Weights of a small transformer language model.
Training: a variant of Adam for these matrices, 157M tokens, 4947 steps.
Each number is 500 + 25 x the weight over its row's rms, rounded and kept within 0 to 999. Layers, rows and columns count from 0. Numbers have three digits each. The size before them is the row's rms in percent of the matrix's.

# layer 4 attention query, 64x64, rms 0.115, rows 45-63, columns 0-63
079:491527482509477458505510472507492539505525507518527487497495505552553483542482488550471537491492472486481499493455449483557495515496526523503463532490471524537495517494498486505528478514522520
147:508496545493511520480528477510469478449526513547503533472505505471494492489489505481507502526487500533462476524523493478455491518545490532528488503510509466469455497522526474503456452473475531
080:490502469506517491471522499497509477485495470483524547490450505473500525531481521470491471512482499506509499522487508542472476507467494485500504475548516433457477507484567517469457501508489528
109:479504485537540555495493537508513485479464530500485534533536465455483475498486521438514485496487507503482504487500494545491528489484489529472501483555469508497501505469495508522476545487531477
095:473491530471532474525505495473468505468479471515505495534497503543503470490512469463506508490539496462506501485508468481531489444517483488503479430524451515543481522495523480489512519494521471
106:519473534522508516497516523493505519490512505502501498507472591559449464488486518487464509481536514478527513528491486492513513476519484502530482491496499471528474476542514486484491466473506453
093:478497521531551511495473479499507533489460542524454535505464490533538516509463454478509482534499489475501521510521454514497538496532471535467541536479500497516528512501537508496496506506497506
095:493542542459515523512520503500508485458526507475514477429497517501502448515484516482544537503484473524521519475524547464510502495476513534512482525478460506469504504505519533497490504521537485
123:485509481490514489475459495554492505529499498493521494475500422519533470519485498460474511538493494517481480483528444477480522525498515498553477486528538480492529505481536501487512516508494540
100:534505554515527482533481494471534516515467463475485486520525529509499559479493461531433505507538481483515497530519487509491488491524517458499500499466502485539510489517493493512470502551518499
100:516505522460526464484502514484509543494463480511467463496428519526495472488536510535442466492508530477482518551520482491513492506499499480517517491483519494533507495504460466505502448492502499
114:525517544504544527538506534440505514470457543512497511484461517533496488444485515504491514482537518492514507523532518520476499480501491543496491543515478494520484520486532525519491508490528462
125:495498470514535521519489527508499511494456528539506546492486480518518527477519498445494489475463471518533492519563449548491524499488524497479492502476507481544517511497536510520482516507543503
092:522552515530508461492512500455471490489479493492514453467504492551514512497524486464496521523498513491518467486480525475486549500503582475468480530481496516515506515493490529499478487491505548
107:483458487523486539489494501530486480505476496518497482534494474510479498512481503489507469507477502504474446496516461488495577455453496579509482485476529494508523499533515468506512520511509492
087:496483500477486502559510486508483461488462504487495485511500497508520446489467509512507478484513482497519489438518482532489476488510480522505480490468453481532497470455527515448530477442527511
124:484543508505530528521526504467506478480521516508526520462498507528494491466507499462541520479537540500500524510505488502492465524497478546496495506526448516517424482506499547522498509486545488
104:467486541478510518508552521498485492480500510532534514498478530513476453486494517500521538521493517500554482528527536520480479517485535479494446489522472493548494549530503474487521490478503472
103:547588516559491492507526479501468519516522499497520502489500500537488501509514459479525513503545502512496546517476492512482495476504512551460483503485498512475463505530496485456515525488479492
# layer 4 attention key, 64x64, rms 0.115, rows 45-63, columns 0-63
155:502522485516524517492489524472506537501478490512522517551501487494507529497477500510468504474509518440483489498467484504526502469478535519444486518487456523554541547450493514469521523504519493
070:543510524460500496523529464481483463468545531481532487496531510508500492502555527515500512552473535525544495519488514500492530546486543486504492480500485510519509490464517535517458472509502496
154:524510462536500525464476514510506491514460482512536556532481523538503491505487551503479486483515506476510496506502477484533508446454505513482493458496490509522508536477473527498545533533527475
104:495477509494468524508432531501499470535482531473492498504503498506503529534480526476486466482516514513552489488560479538508521470484454533492483501542489481503522500498466502506547529496481526
099:471483522500519554543515508515498463458521541494444486476507482510499473494508510504499513508550498547512490482550538495486474481486492532524509529524474500483483532548519460484474491487509501
110:518496500512504525525569518502505490489500522511515504503493457509483476460484516505498545502523502517547514485509501503483469493529535501496502507498494518514492502480495506466472472549607477
098:519486498511474529518500507493512481500514481440469515536489497479522454526501541527531539498490474476494472459493473516532527499483512495502463487476492535514523515438567512469509489505484515
095:529520577503500514527536478477502502470489509485538479496508500513529496473450492487516518491557496468522502515529504537489463467497492449512493497496469456502509518543506527524522529476493497
120:498526443450522520498485503484491488477476505503480539507517471457533475532492510466496452522497505511465466529480479521541507492466533519517512476551518500510494515490526512534506511478459536
102:509491451528490507513531499525443530501460483494504480504477509497511502480517495516497507494473484501492499458457550499544483548505534508468505501484477519473493511446468470508496444516544488
096:494497512509498458474561477530496487497471466543526521533518460481478480538478484519487522524496499501514506473478506499499464531507565542511508519462483528494490507465509494477450478511529491
116:506510560521478539545515510504476485483487504515523486491504507496493459453484521467533542477573498473546506497488504518504463502517505521493466503499467486491501488463535503510522499475542472
126:477462449489499531517453538504471468498481528520462543497456517518493493493475474487540460529481484525520477486539468526498493516476502504505483537467507501517521520488545516539529503483489504
096:470511500499535488508483517476538532483483522506527496514504518491489489461436503491502486473508505478466418500466557527516502545485509510539514519464491486508537514506481486535498511499531509
111:435480451476476488527512532499505476498508524468499540485494487496479525565528502501514492482481506523470471516507441506508515520489543491504504510548510483506474507488548508491523498515547523
087:510522516487505555522485522510508506471513506521488488512515481527529501484486455503532502493545530457535505505513477499511511503469454499499471491549449512494487437552527505499512501447491514
116:527518550497506551529484493501501470468553510498520484477524510511488492408505514484510518524561499472543510500530535511495472487497472509521468510505517503511505497526512520497500541499506488
103:499468569523538530496516490478506472464487558535518517480453481521485514469453513477527499474537519496505511508492511503472468495522514528464494508505477519515476526474489511507553501519520484
101:486491510524529540499488521486511533469523469470529523461510532488496490457504538465496512443476483467510473525499544526487461467532513511480499484474510515459477526533502498470474509496537517
# layer 4 attention value, 64x64, rms 0.0966, rows 32-63, columns 0-63
105:505531480505486506519481484502463484557489497447444500496505535449459500477487489501482462477535523523462517450510505458500494493505495475504521522549464484468485468495486521496501493482510488
100:516506521519512477535495518492524537479515479543479540472483448535564491477442490525457488475507521521511449493470476512484503522498494512502465483487470493526493496509498492465502472533491515
103:480506471478501504493522464501494499465532530474522508502491458508475478507517549492563512491462489513539541486514492499509501485490524502528488457473521524531479487494488466511530507420515521
101:464452552537488503480489481494510494495489483497532536541475461547523520516503520494513515503501463502541479528491463504503558488514527500511484480471502514522501538538528495498444519497501525
096:494534493535434522470488480505525507525512470499500488509552506461515441486497554519529494504520508503474527491518493502514533495499442498502486514494459525464498455511479484501505491545519509
101:496489491497471533500460500505508434541512487499489466478509538481441488531492512492519476500465536501505508489561521498519475501468492474506531528515460483483505508518481543507504514546463488
089:495479491524496513533520506476523574473477534476511468486525487491496492484445478533481512476497464512478482479431511495517504498492516491498513516485520521479474463481469491446490510482548495
097:461483503548487490519480479484505474531479527491536491489483431515518515513488460477534538499503484512507455500533462504515518475525502500491513480431527489511476505509518531501495518456518532
102:498491508514490477449520490505486453544529523523501496471458481463498518511548473502486536493499490469504506475506485461521514495531487484528509503514512567522477481519464440472491526517524491
105:545510491486490537516528514512521498570527520484493491476534487487453449449511524492510511473485518479477498480469505483509465501487496521500490516499471482440485503531515511506482466552478516
104:518507537562482518476499468497489481494528501520450498516489486515500501469462436482518505479521493504455512484457522482501471530514485466497523503504463522448472500521516507469494514552504490
112:530498530455519466473476530486518472501524491503480500460493525506449486514491521498474512489495522520518537523512525480493464515477465475508541509527534484458498544522516514534488513552503454
104:511530518532525504523503502499522483486503511515533491501533501474467488493542485464552551513518487499498523512512529479492491489505550516506488486463545498503530489567477515547509532450523515
118:526514466492479520511479499465504556486497486517508491497528453508532493468491502508529476498500501475478485451537444493511501469504506487479492528497456517517481422471470528509492508458511497
107:497510534500471438526496466474513465497485495491488487457543484489526516497448490537509523470490519455519449491464480494534510525523506488490469466471505473506536486468518513479522491501517532
113:539515457538478493501517508500524523512530520492514484498542472460517486487460496458567524506498488473496488448505482483501517489518526514467491492496449507493486450486512484497544503455494518
113:514501538469550446516480518534491462479474511538483481531488522508466530498511476462536473499525505485512545533470512467485517504495490499543499499540490480514531518485520500516467496542493470
104:490520485483451516452499500490447491474508455467462509511503515529519480530521518536494483479519510492561518448506492513549525513484488476517485467464502522498522525516535508471500476528511499
110:519483522529478505511491508513562524484463450522522530515529490497506499508521522538510515521486533466499482509472509543503526487523512522489480470422502522494534493487509532541505506480477539
095:461529521486468511490503475466488515472508504496474430507469472536492537489525503556488523511475528510473504489500487486520509515474513497519530537507532487490464562514513482501483551516497476
106:538500503460516467480464542519456486542493512512470522492487535481477491500510484496515510504495530519512541499555476483494452506486470474513545496555511473516505506461504524516465491507525463
119:488483509512518508550499487532540489534522566494541481497475497504484484499478535491516504510479485517484470498523472550494512493531530517497429488479497507536498450529520477504535520483502525
100:508513507476533486456483525520517507518517470545471523485462497452501507516460530485462514475473538496507512477436529525489512535489510460491529484536502491465475534491496489496494479530486471
108:505515487552467545451492491511508514501508504460533568528465502488529516538522532466504484508518500502516482505536477522509543509517513476498443468478509533504528490496488508493490503518462522
104:481506537486506517495504519498502557461496503480512512497446520532490509453502483546522504463508526523471543513482480511490446490543478516493468474488510558495485473545497498515476478494517494
106:549518511501527483528513525491456509512506527481459512512499494503438476494477484486491510493477547535516484499446545489558501488478488497511510491525500495443539475500546475495480509502489497
113:498524492448506484499515502486461491537534534474498481473460555504469507496511500547478543503559522511505526472520499456492473506501480506503526518510523546498475490514490500536469536502479472
099:486481475513514543470508509521523517497451464455530532486547523537467539513495507495518447493522492485538469510497508513493537484514496490469466457483529495510542467506488505499464528515520508
110:519498484513551524528507498495462463522483519482501492455466510493458470491478485469463531492492500538548518486503544449493465501509523499519549517550536504504487496517490486502482504516478461
103:513521487443533483501483506515484467549510500515499476493517537490423474488478489501498507495491558518524512465521530515458503478458498505497501519526494533517455497544506509523486513498468484
091:477532521510475553494490467530487470494510457538490525494491481509528455471509527491537517508495519478542526459497515477515508522493487480489560500495473531474466485488460500537527494540511508
099:504461533453538520522513506519508474482506513440509493468498487489454472530462508499503505505469450504504541478479536502508470506558524469506536488527510535508490506489481475519537490485512513
# layer 4 attention output (transposed), 64x64, rms 0.0853, rows 32-63, columns 0-63
108:537519506491476489516493526505535478507493494505451511552480538497482448546533535485495484494545505468464523498537511493513479499494489522460520500541460501501462492501505531481464502497503450
105:506510491506474506498482457471481485465538480487528506499531530450525520513493466551487499515480545490501484515480472564560514521527499492513496493520509495520493500511501460468454471523471514
107:496501481491525484491521508526503496522508533478525523477517441490462491494492523475494530529500479556513504515483468509490477480478542510549456504458513533469519484501463516506474515432507517
113:468459466503502514456486530500515518478526529518550549500491438492517541510483477506485520510491491529507497507478492501524511455475560498507507491481516496501499499494546474522514494536535543
090:513518472488480500503513540484502509518504476522550501521506500490500491514525541516510547549481513523462537482527461489552471471513506476534459532513458504545449510502492516481500492502474483
102:485511519502501466487490551518497484511478499516458475517507523515465469518542540495524517514509515533505515457554495469508506503479473497537507499494443493480499536530497535555481510534490463
087:512498476544465481468541506490520542479484478457524502509505534470489510482495529524494478458512465467504511484486525530492473487517518496448511457516521534465479463509485520487480481459534525
095:500501457518496477470469505521480476509531490508540537505545503490510526496555482463503483546495494504496505465509474504520483468476526504537527469482532507474526471497532533537497483481539547
101:523510498532493467478531540519474488547490464515473495487479461489544502478483504483483529511491501515497557521443512474468473437493514513480546523491505512489528485472533490497511523514518490
098:509512517454474531538502507497515486491523511515498480504487524486490437469533535541516515491459570465501496469502496514553490482506488465529507501533446495467474491524502509490491489506508479
107:529496490531483531519500487475478495475516502513459505528479517470519500491482465505504507464477536515485531476498526477452471498531500530498532526528441512485463525483566531486477457507502496
090:471506584504523512521498499502491512546489498490439486489473508499488499493456515509524491432504505506504500474513518463414499498491471502496514489509498492460492519515522475500500481522492487
121:498483518477525508525495509517529486527502491542453482495493477512480508458507472485528484500520515525543487480499472476428479481514537489513484544503531516504553485523488533499543493456527516
088:523536446500477516465501517460521495484498488486535499506563518486493520507565496486489523551520500488488498507529479525577484499508519528503473464516486496517497473503476517496473515476519497
108:519514480501519470466496489494466517520501489517495554521514516516531489515509486543506519540474524474473507498484457532540465537496507440496480485484517519509500464527487521531449497506520553
090:509507414487479485496492477503501482497501488526539489524524499497504488514573492491512530552516536484499509499511461505555477487497505515513477532502473532507508489511472541479492510448493510
096:488491529468516522516504481507493466487474526499397489505483477524516505488476489498525498442486508513501465505502500471424505501505485509505522525514488451526468504492516477497486513530495513
098:537531490518530498498519512493457555506497516487536534525500462510515475541480510546445521550492469546493501487498480498543507524506517479533460497493471495502520529510520500479471493519489474
107:497487479530518500501494519490503519499499510503567507483524489510478517472529465506496500538515537499493458484512487524561457511511506437505466521466505510558503505526469485530543502497510531
092:469538514558505506484531503492503517485521501480500498452483501539521533499446523503492505459500455513474515514508529476465491499474511499492513475502514514448499501500546558505482501514559503
096:506508552483511521528474487479481471547471529488413487502514518510486489503486496484506481453507505492490503491530483468457494481488467521504553484517504451483492506475503454480494515521488471
114:492468454462497474511490526539514466487550510528541502522527482498495514483523529516531515538470541527520499527492458541518510459497509486503495493514532545509513482532463524530483518478493510
089:459495521522508472513508454513475533495481462513451472481471502469482485514465481514517497477512525480484498501510514499447477512492479500465541507503485506467480544489515433477514483540472471
099:518497439494518479504468530517500510505512499528575517545475465493476495517524491506471531553513511513476487498495477499549526496491533485520466520488517512535504519469498480517541499529480471
111:531477564495483522525504508499531500490517512454519505505531493467473528474450519523455528436492528522507488513471510517453457489561502510517498484492507479497475473486503492489500494491520493
106:511523511498529501518521473484511484496476529482473497513427481519462470525466516508511456468514540472469480465483507496500479474501495492490507484569480465456487509499513495455462514495483507
116:526531552512509508515516539532526505551508494479480492497480515532512496485472529518479514415540492485506512522496519483428493466498470534487523486510506511466511485494528516503489506497517487
095:493465486486517486497485527525497531506467474489544530549529475499447517499525519539502482549535482479490475473461498489548521502483493488492459492506486460539532478519489485514530475519522502
092:494489568493499494514517486520514490514487489505450491490461500486486470477494500498516480444540486468528507478478520496420524462502509521485567497515513503458512519492514496499466485494499481
112:501518546487505519521503528542541494494504492510445490502504504536487484489485538511543520495556525529514487514504480496469494465488446538526531512515471485473518516573500492490485507500494475
101:484507506510512523477530529493485504512494487479510470455506488469498492492529464495502550498529497509491532485541466524486463496512522527559507526503440521513482526458512506535453444499498489
094:492467537501514481504517505541506496499480529499483532485496476468475473479488510478521519450514477498544527501502526537423466495513513496443508517484506548455495493488488493524465487472480504
# layer 4 MLP gate, 192x64, rms 0.111, rows 0-37, columns 0-63
091:500528484473517470515462494463522493488476500488518461518458529488513547481497496471463492506559503496504514528459479461515531505488545528508473486476495506517529535478500481567492520514512482
097:508499496484541496491469521507483499476489558516491532482563492507466474496511468469478461527501490530533492503530513466513537475474470505527493511512539442504512483478495526535495533493529476
100:496514537472520510548512483514511541506516485495473522500508546492462514446494489519467495523531449502495522499512485496506494530506533471532523514455537495527483515498471526502440493490551498
100:531496481497498517476498513505472502544487505484467485482565484501497502500511526495463467478443497534508456515508512509508455517513521520538507527467500531455503547523495471526469460477522507
108:522520513522521503488500505537507501506464517495497476504517498450523531512520451515501513547505482496484465523475505492459529453472522460476499486500521544539542517531535497500479439485488516
096:487525453507482482508499496500505494478501464513506487473491482478493490528514478471478521475527500490444530516476428503493493471514464508470508525474491495564504511501475489529496442458523470
096:524503482496505460527517526478514506524502509525475459525523534463521494545468503516490537498504481510521497495502536487475481525551489511511516494487520482547495529502540524499526552544458454
109:539490498468490543518505524478531451460486492504484525532530532498508514508512506524516521500491512546532494499519490414450487476476516465527518495484509490469527532494518466489490498513497523
096:505512491484527484455480501510533522444487536502510485495478489483495484452471483498502470490511495457495506486466503490464559530568481489525484500560503474508504514469517533507491507511505461
101:507539456489497513523504512493497521514485529557483497477527515508431488511533507550538465515458508516514507521481485499502563468482478496491512511514500515513463468465538513490521500499533497
097:485522467481509490516508438448507525475510448494510514496515469444513476491505483519514469477483479480511517505474520542517455527470491488496498439517510483544463519490493527485531501501497508
104:545508510460503490469498518539467540486488510485499543519514503514478477471482471490527494514505508500527471509492511482488465560522487475489457528506509462541474472516452475542485496484529469
100:502497542483585494496519499500527488480487457517478546517471530468469493527493520531486525492489530490488438493481499499540524538462503476486499481520482502479508533531493508467504508508493526
113:526483461451487504502469487473513542522497504476489485471496503513504498441511523505533483531500496509514487553483530548456491452500506493516477485513521488485515513484494507517456499546499438
104:515507481525499490462553465497506507513503513468482496489482476506480514499495447465528453512493462537500513478494502518468458479489494528440544544547527482504487511533482514536491506511486499
088:545541517551476499497541513518518516522496505471489554526527499538502458511509486441505476491489507494493504542495460487509469482492524536510509478526514508520479486497484483512506546487535549
093:483534490491569481476509529487499502506546501441493492506488477491505478496449499498504501470540479504505573483517489522529454516508518466473520496510527513479528461533476500514512508473490501
103:533518531502508518484486535538524489509535516528482515429491548502527472485477489487512482447465474547498487495557494517494512470521516528489502493495529494491497503490468535483510510502513449
091:481507528480480471473504486503480493443489508497514513521468486518471506475488481531492540509473523491448510490496486507543488527527518467500509493529492506459484503455512482575521456508504452
086:482548502534510478483477508506526507514468446439507481527479533534503509454462557488485520491516493487519506517466500502508523537480479484485506479509495530506511480483488531476534539477531473
100:499510542481493524469567472529530493501496509522475539500551498457539467493506536517446494548500525483503464492518512500533506495490466512476492499500503528499489483535510493515476490543524475
098:524526501528539486483484513509495522572509533489479492504497480517490524469463507460479511492534543500508448520469537480505485456510471483497525492523500502480498523489456488497525463504544535
098:497538477493482481476513494477472507509487489508519486493507495513487454480466516506487469440540484474516541506489509503539497483492542471518539491526510540532537538491448490496509527505523441
099:499500498473481495566519539437489517492476522511477515488505546474503464498521489482510496485545510517494522553505490452459516509516483505472517530460510483488500510483523512537495484534544507
092:532506484512490481484499497540504539515498527480482452469518544478524503490451473497510471516510480463493501498526499504467496456478502503489479483443502574475478489524495504499444524491498527
096:523501541472516521499514447512506508513525491495528531497566479503507522491506500484482491520520501490500527510525527484441491530536503501501527516490526499482506466523518469522436479485450550
109:546485514459496492521508546468487462501541517517478470481532529508506462455538497481475534468490529504505461547491543488524532495514488511505445480484508499539474488481494522504508478505504499
096:504509491504472516453478481472487510469539478524529535451474506469485508491491436483520472527493478491502493506492490531498478518481498482456528498509493522433485525496465507529511443529489501
112:496511475553498528505485524474496518536530523496489503503488573484515516463533530510498535520522502472510511537476491512474478489494502485538457515508535499515546457527471491519472499546508515
100:439570480514506505481540518493475498537477483450485472484510523481508536506498523498508520471517493523507461550510499477529544512465491487499492492492536512510491532509524527521483550490510507
104:547495502544498460494524476544462487501518516528502502478503511523486525515514481476486509473473548495526466531510537500486503511527551476475518532507476478535500491481503495579501482489487470
104:526502498494526552513509527480518492523530468524508509525531512501516514482537508546497495510502448525539474485523440479494492497492482514496535490461518470452495475493560463480506511490531501
098:513490506488471502486493524493480516496433489520500523523507555489502522540490565520503471505485517477462490482501506479488522477487463503484475421493517517515488494527508501547468515502539485
094:507509497464508498494506479511510488502466484511524504485532484482518480421481517479530509489512477536506469544481517505497504490495563521508511491467510483474525518554455521515520496473544453
102:494514532443498492494475553541507483470479497497514457474495547487533481505555523455454537500450496520493483483476476538477507523500510503487478498524496533521473480488528504485495496489499508
096:483494513481521529500496471513501495527477520509531523514498476469483496514528466492487517487445511531486478483531501449538505514479468441511525471495515549476553460475483539495524488478484483
115:526513548500537492527521441511463480482480498501487486517461525497491492491483523532510481559478502493508461491509537494473463510545464486513533487481526518471499537518534495478492465470482518
091:512500506478513507464499526497529477471464483478494470517548548511484496524501488485486523531461534511509486523490490485506498571510503457470479548499513463532531487522536482477524506536467499
# layer 4 MLP up, 192x64, rms 0.11, rows 0-36, columns 0-63
092:486489460488493481461467533488540494487527494559521518493469510502532507524535469535522547457479492483466528520479509479494510486507489505518487515499467545478466473459489535500467518479512518
103:470490492528494522510474549482505510544484496526550482530501483530520519479533493532504521467509499506497510473484442494483504485488494524572455501448510485522530519494467472515525510475498498
094:504493467473491452465502486512469480481528482495517558506474469490516484533498499531547495498454535504498474534479483546499507518546509492520511503472494473454499466486506444507533489500482509
113:509497556520525569502463497510515501479512502509478461526475522514483523487482512514529508475478531461488545520522492495470531477489455480485445510514500536544489490527518455498494485493502505
108:483510461504518506525471508485500518504476513515496510543473514497488523510480522533530526506460507524532528519428495477501522484505474467465504502515455537508528519534526510565510499515456505
095:529519480523542519513507537470458546541546539508493495507486512522490492494497506487497527517522511510477486505481458511485501473511506451501490492508531513528486509501500450511496411466510494
100:536510534504507551451471486485529526481495540494454520482505462510509470467473488515510455517531492509443484493514521542499504474501467516496514480492482451470500518481505466510471514485491529
103:496536488541513523526521444462511499500517454489512559520556500515478483547482487513510508479488530525470502494529491488535507496491523540512515482523521493519551510512496463470511485510472523
089:475483525550489496508500503480484461497481529489517470491506481542498460473540490506486506495508498523471445537473517516474500457476481477478471448461505527526499533505469488548478501471509478
090:494483497510490532514565493523493482510484441513496495488507483460498465505479475537524527515473504506450496466486453476477476495489504503504550516559509462480527487484512523479459491509522517
089:473488545501430495502460504538499506470506524478552491484485475523515491548517480541512500493524494495509527487510503491465485515493498478522480515516520513507509433519538531506465481451490515
098:489464547503498532472493506484528457531519494550481476460487506496530456482530498518451477504459512497479446532515482517499476489509494545478530482495492484530448486508510505480473477502516496
101:498514505502525535449457511522507486532524485451497500538511521521505489442536477539451457534503462503500472511510518558507508499548488511518503505521505498482503503486511526476488519537493495
101:427529544501491482502464483535524495516534499473495463478498484524485452498540538503505547480497529495496504510485495531517508490505476519454484482489495461503529528536502512475515476452506489
106:477515511535482494498531459503516492499521509476508516552533525492483529485520470477460537540467526466513519496482483477503501506480447514536495523509532509552538522439495488503472517507484499
084:510472510501446528548508570499530468459487538496515491502486493491497508480478489501536484496514474495540523485520467478484507474484526492513505521519523508521488481505471425548508500485497474
093:471567522487515503486492440463495507494513547506524504522453506521503502498474495544521520504501477480449502459480488496516479520499488520467505514455518474487494493520468494494435484485478494
117:489534522469503520545539507517497492483491487485500478489498525457472499514477504509528550492466480492476493458508497492521532518523537496542530543477442465501488542448496504519480500495501534
094:493512449509519483527498501494474504493533483454485543516483494552524498538451525535517510505549495512505501486504524586513529518509472469512485477532510529511514475501500514518513513492515478
085:498475548511523502514524460444482531500532538477501502486507503506503492481525517546463531503488485496499499487461504514450504502509492539541533498494535511453489547500540521509472481463512523
101:548485510517480530513476478530502515482526498495471510544456493490449556533492489477485537516457505538477495456476511486494497499500538470510505492471534508510463482466518518490453490511498476
097:530487496497536529553502471488466487462504522491479520519493468518487526531493500512500464548510492502500468504518531476458537492518546481523549492486513497542509480521517506567472516502508519
096:478496547493486510484522472484490530529488559498514488470461506544489507522527534530481517501528503505489534498518469459488514492508484501587512498463469533495480500510476508483471483465515498
105:480536436488513493492538519481499503491494513460500538512481512451496486541506493487531488495502482502505530544478487463472452449495484504472479499487503493474477484485471526523484553484545488
096:493503476460461472486526506524460500562543514501489522497479491504465488508495454476483541497531528512481476475509489508470484491503537487472518509490509483482490505552472453511476499509436497
107:540500484491474546497535491491517483525449485461516553526538464527537514489504522473518524476481496515500490519515480506482493500455496507488504506488474514491544512529485488522495474439498555
113:481489501498487518524488526489455512520542415483469545496478481498538513504502520493476480491511494459504546532487481504471507508495533471536502485442485485503529479512501493525477504524537485
108:495541517476489458542528477462529469499552496520511489488459542480484537448506527492491457474480495504516519453500540476479487496502511480510473510460513454492515505525500470490487491510487487
098:485534559538477508501523495502534468486552527498476466488505513508484496508497459491448501517527548496512524482516489459505504491510461559501511505486494493499498506490484503550534497491559491
094:502476504517475484476519546504485487542519537549488508493445545507474505489452508486502496526503484488572531539521460500500509511500519455516512506505504497497520503489531450496486486538501520
118:527491496507478458469530503485561528481478498504478483535522493493495495499466473515474515459535467489462479497462494525526490491483512492482512446499503529476476498529484516488482535531568485
095:497481467455541472537530490494484490466511496510512548508481482532505513498447493505492482494493520496469498526520518508526536453530498491540514506460498533469533512479523514522519517473473441
092:533487514472486541519484513501479470473524505496489531500520520547476488559504487451502512495476510463517471491493508548515523519458501494445475553514503505503509475488457506521531501503509456
088:461525529493545494495508479560506474497464511531545516482506487524511504474493492470533487480522496498511463502491534514508506503466473526488521544482481522487539568503485515494509470463539483
106:458463493526540524525471491501522550525499552523508482468504473486507446529515504523508482520497487485511485535497522504511513487524500485563521523509537489460509502487508503494553504500515550
084:480490515488468511509478546517522493505514488546493541536488525533504506487530457508492450457523526524538573495546501501522536514504473516521497487506523508524481496481508502502462488499527530
114:509499482482524502468478473500463470450487493505516514475505482451454490517487502508512489505506527465472569466539476494501481488526476533515478482480492505487511517511545489499432527502479524
# layer 4 MLP down (transposed), 192x64, rms 0.0929, rows 0-36, columns 0-63
090:499466532510501508543518509531467460510496512518481471519560496542509486477487539483529512549489507514544545474564497493529509521521494504502490516493524471459522487491503504467513479524491515
103:510495497508464469471520484480482530514517488464552464492492542504519498509488506502537509489466452446492524504496478497497507543520470489489519507540526529500465533523534540454500469516514527
102:484495514450525507482488462533505508493539490490472497523481449495439527454498509511479513510477502508494511486504512483508509499530517443561501538489510467538482474521501513503500456521539486
111:502492497556495510504485461498481493511503511508504478525578527481524468494517505527483479529491493486528525501491454508539515510495471513520533493530558482472520483507508481475480450531513544
104:530480533496504487497442487504497514512496522526472487516502494559482478475513553511487528487507499500504507484522529472548501489534484513526452498517509455485481498485438480495500564480502484
106:517535513474470456474512482476510468468469494522487477464523503464545474534518489487523522464532503492475516516466433504507491494503507553492488526494469535534514512534464481515507496494491488
099:535490498492537450508482521473491499523493489518503445521502531452535476525497510520481517521544498489544490482495538491519503533530470546481476516492525496546500484510531506462514498479457474
105:462560491517500504487480515484497518532512467447524494510470494498460515483469506516502513515519464455482517525480485502530465507540446489448519509508526464488466470499520512519506503480497459
095:474502488485496479517514528502522504445512520482513524493486468456518478511465483490523515520488529462472519512482457488482507505539521456490501561533499532482480548481531500480526500518449475
090:505457511499493502451479502485523485510516465462462512503494521489490507491505526477475484513556483528551462512533508526489515506548497491519492475440484561520508535507479489485537483491498523
088:498484464509547497508538497445515498506502480510442508513532487481506496467492514464491498517462534490538491489489484477538530526513530495519474495500460506482467549483479450474515501513504450
104:508514478464508491512513533558456487501512538488515510485492530506531528464508470502517511503512492508467428487485490484508521538521498473481462514484474483524505486576451514499489489508495510
097:530475488499550491507507539534490483469505523557482498451459492513509475549452500509504531451513549478473485527534484481536504525492475481493500487516486495522517500487494491477510474498522532
103:558501464477545492520558501490478484492479489510508518520545557481477488492433478489487516516499483517522514497522476465543506503491495540516489558521508492488496522486485470498501493510529497
106:505504503503524515500466541469430501526493500536526472460537490523496461507499487512543522499480524516515510520507495555472517477499541502467503492487484466456539467516521478484502473501523528
088:472515477477548457495496464493494534499515474502498520506515492512496512520493517450460544526476466492462510510479512516520538511503486504496479501490461485491504539509521570427506484517497505
093:517455502490511462529533559510493493509479475473453496505539488470493475498520547487492501498538476502539521521500521536487514490496484474508530482547483530461502473475525510501556499478508471
111:479510428488508508536511496506497471477527480496458481489519487491485508516476472509492479507510476523480473508523508513479530495475494457534484497527505472457449529502495514548522548476552525
094:505487505492516491537540512495513542537506496529493487476527547481539492517473527447509510532506454497527488488497470474486523485496506520477490509456486492499513506510504515466467569503529556
077:491516452505490498498480535544514448512488465514490506492445517495485489490463522444529483507514495472537517496531497501534518515505480470466530478504504514510517474497463516429532499524496491
110:473490511516482538455532475530540520505521527502490538464567518493521488509510510546503540560511509479490456493488539468531539478491509492474509503485494516515459513516480484488486490502498493
094:483517522550506511500492493501507538567506512502491448485458466516513497472464512476477515499516533523510492508490500511529527467490500524492534495530524520438473484476462501468503530531481466
092:510474476502516518528501509512472472518479480495473518542526500472483452504475505503525491523527495475512536442493513532531489528487519488425539513531505495473531516451514530478498507534517498
105:494522528522503485451472475519527493524517488509501524499495461525516557478476523499476492522485468482507489425496528524499500446487530501552467516521503502546464492486489486480525509497501478
094:495491533501521516507480523520499504475507524504481445510543501474527493497466491493502463496467499425523534497513498469516469487464524527464501504475511548518467506489546542513458528499504500
108:505524481484468503478527521452536455503467531490466489468474486486488498530493495498534499505485505534528509504500465524522544492466480478503452500536491526521498519486493520469536469523564485
105:513495530536518496520490530489500463564505510476493466487536531517505520459517511489503530481503513507493522512494477485497477500491492520538473477456477478509487511571477466499505477456560492
103:482486527474513534492510531484449513480498494491536533473506491480485528512486460469502493507495488487517500497518514537522474506510466505483515528499513552454495497487452480502471435563463501
099:538509429509536499449518514533480535499480526505518492555494517520555476467527512531512494491465470498502479500470502514530528487501496480543503468532530490516498482492486497502479465496489522
094:469533496530501506467512511486496483498454506483483484527552515529513530537527499502488502455467546527479439517483501510481515536468541536498452535507512497482482522506487524494500527479527504
102:482519502523500470483493498510533549478472519517521468487453473517511538478529510479470491461492488487462427497496485486482481477529504475516456485487490497493496554562492504484479492514517500
095:480522514502468518480482509465498483532510536488503486539522488440502468463508557469530509508511473471474522518521516553542504527481506497505505472484483460527492533505465510510504469503481541
091:478553488473519483486514465512477513528500532543538477497463479508514497462473473529466490499482475518497448541525482467495467522520519515531448485514480472506481507501521450499486521496513513
088:477466459497488474506505534494518504519500487499461521518491526471496472510509511560481494540468491485483536437513495471515457488470478498478501481502467476517482531450550496466493496511494534
091:527467520476493500477483469495495488497509474472525515492480515536486554509489528488522493457502537493503539570509490502468504492492503506478500471463489509499496494580479497496507492492453554
093:544525465513500486489547484526486508473478508463508441498478492473482508530457537490486513495479487514492459498494469496457446496494511512462470490489454477486517517553509533484507488488474498
136:494491470499516487516515461486500468498489505511484508508515469469465461513477482522516484489538494495460528482532503483501542484532524569533465572493485499509495483520522528539506522462512516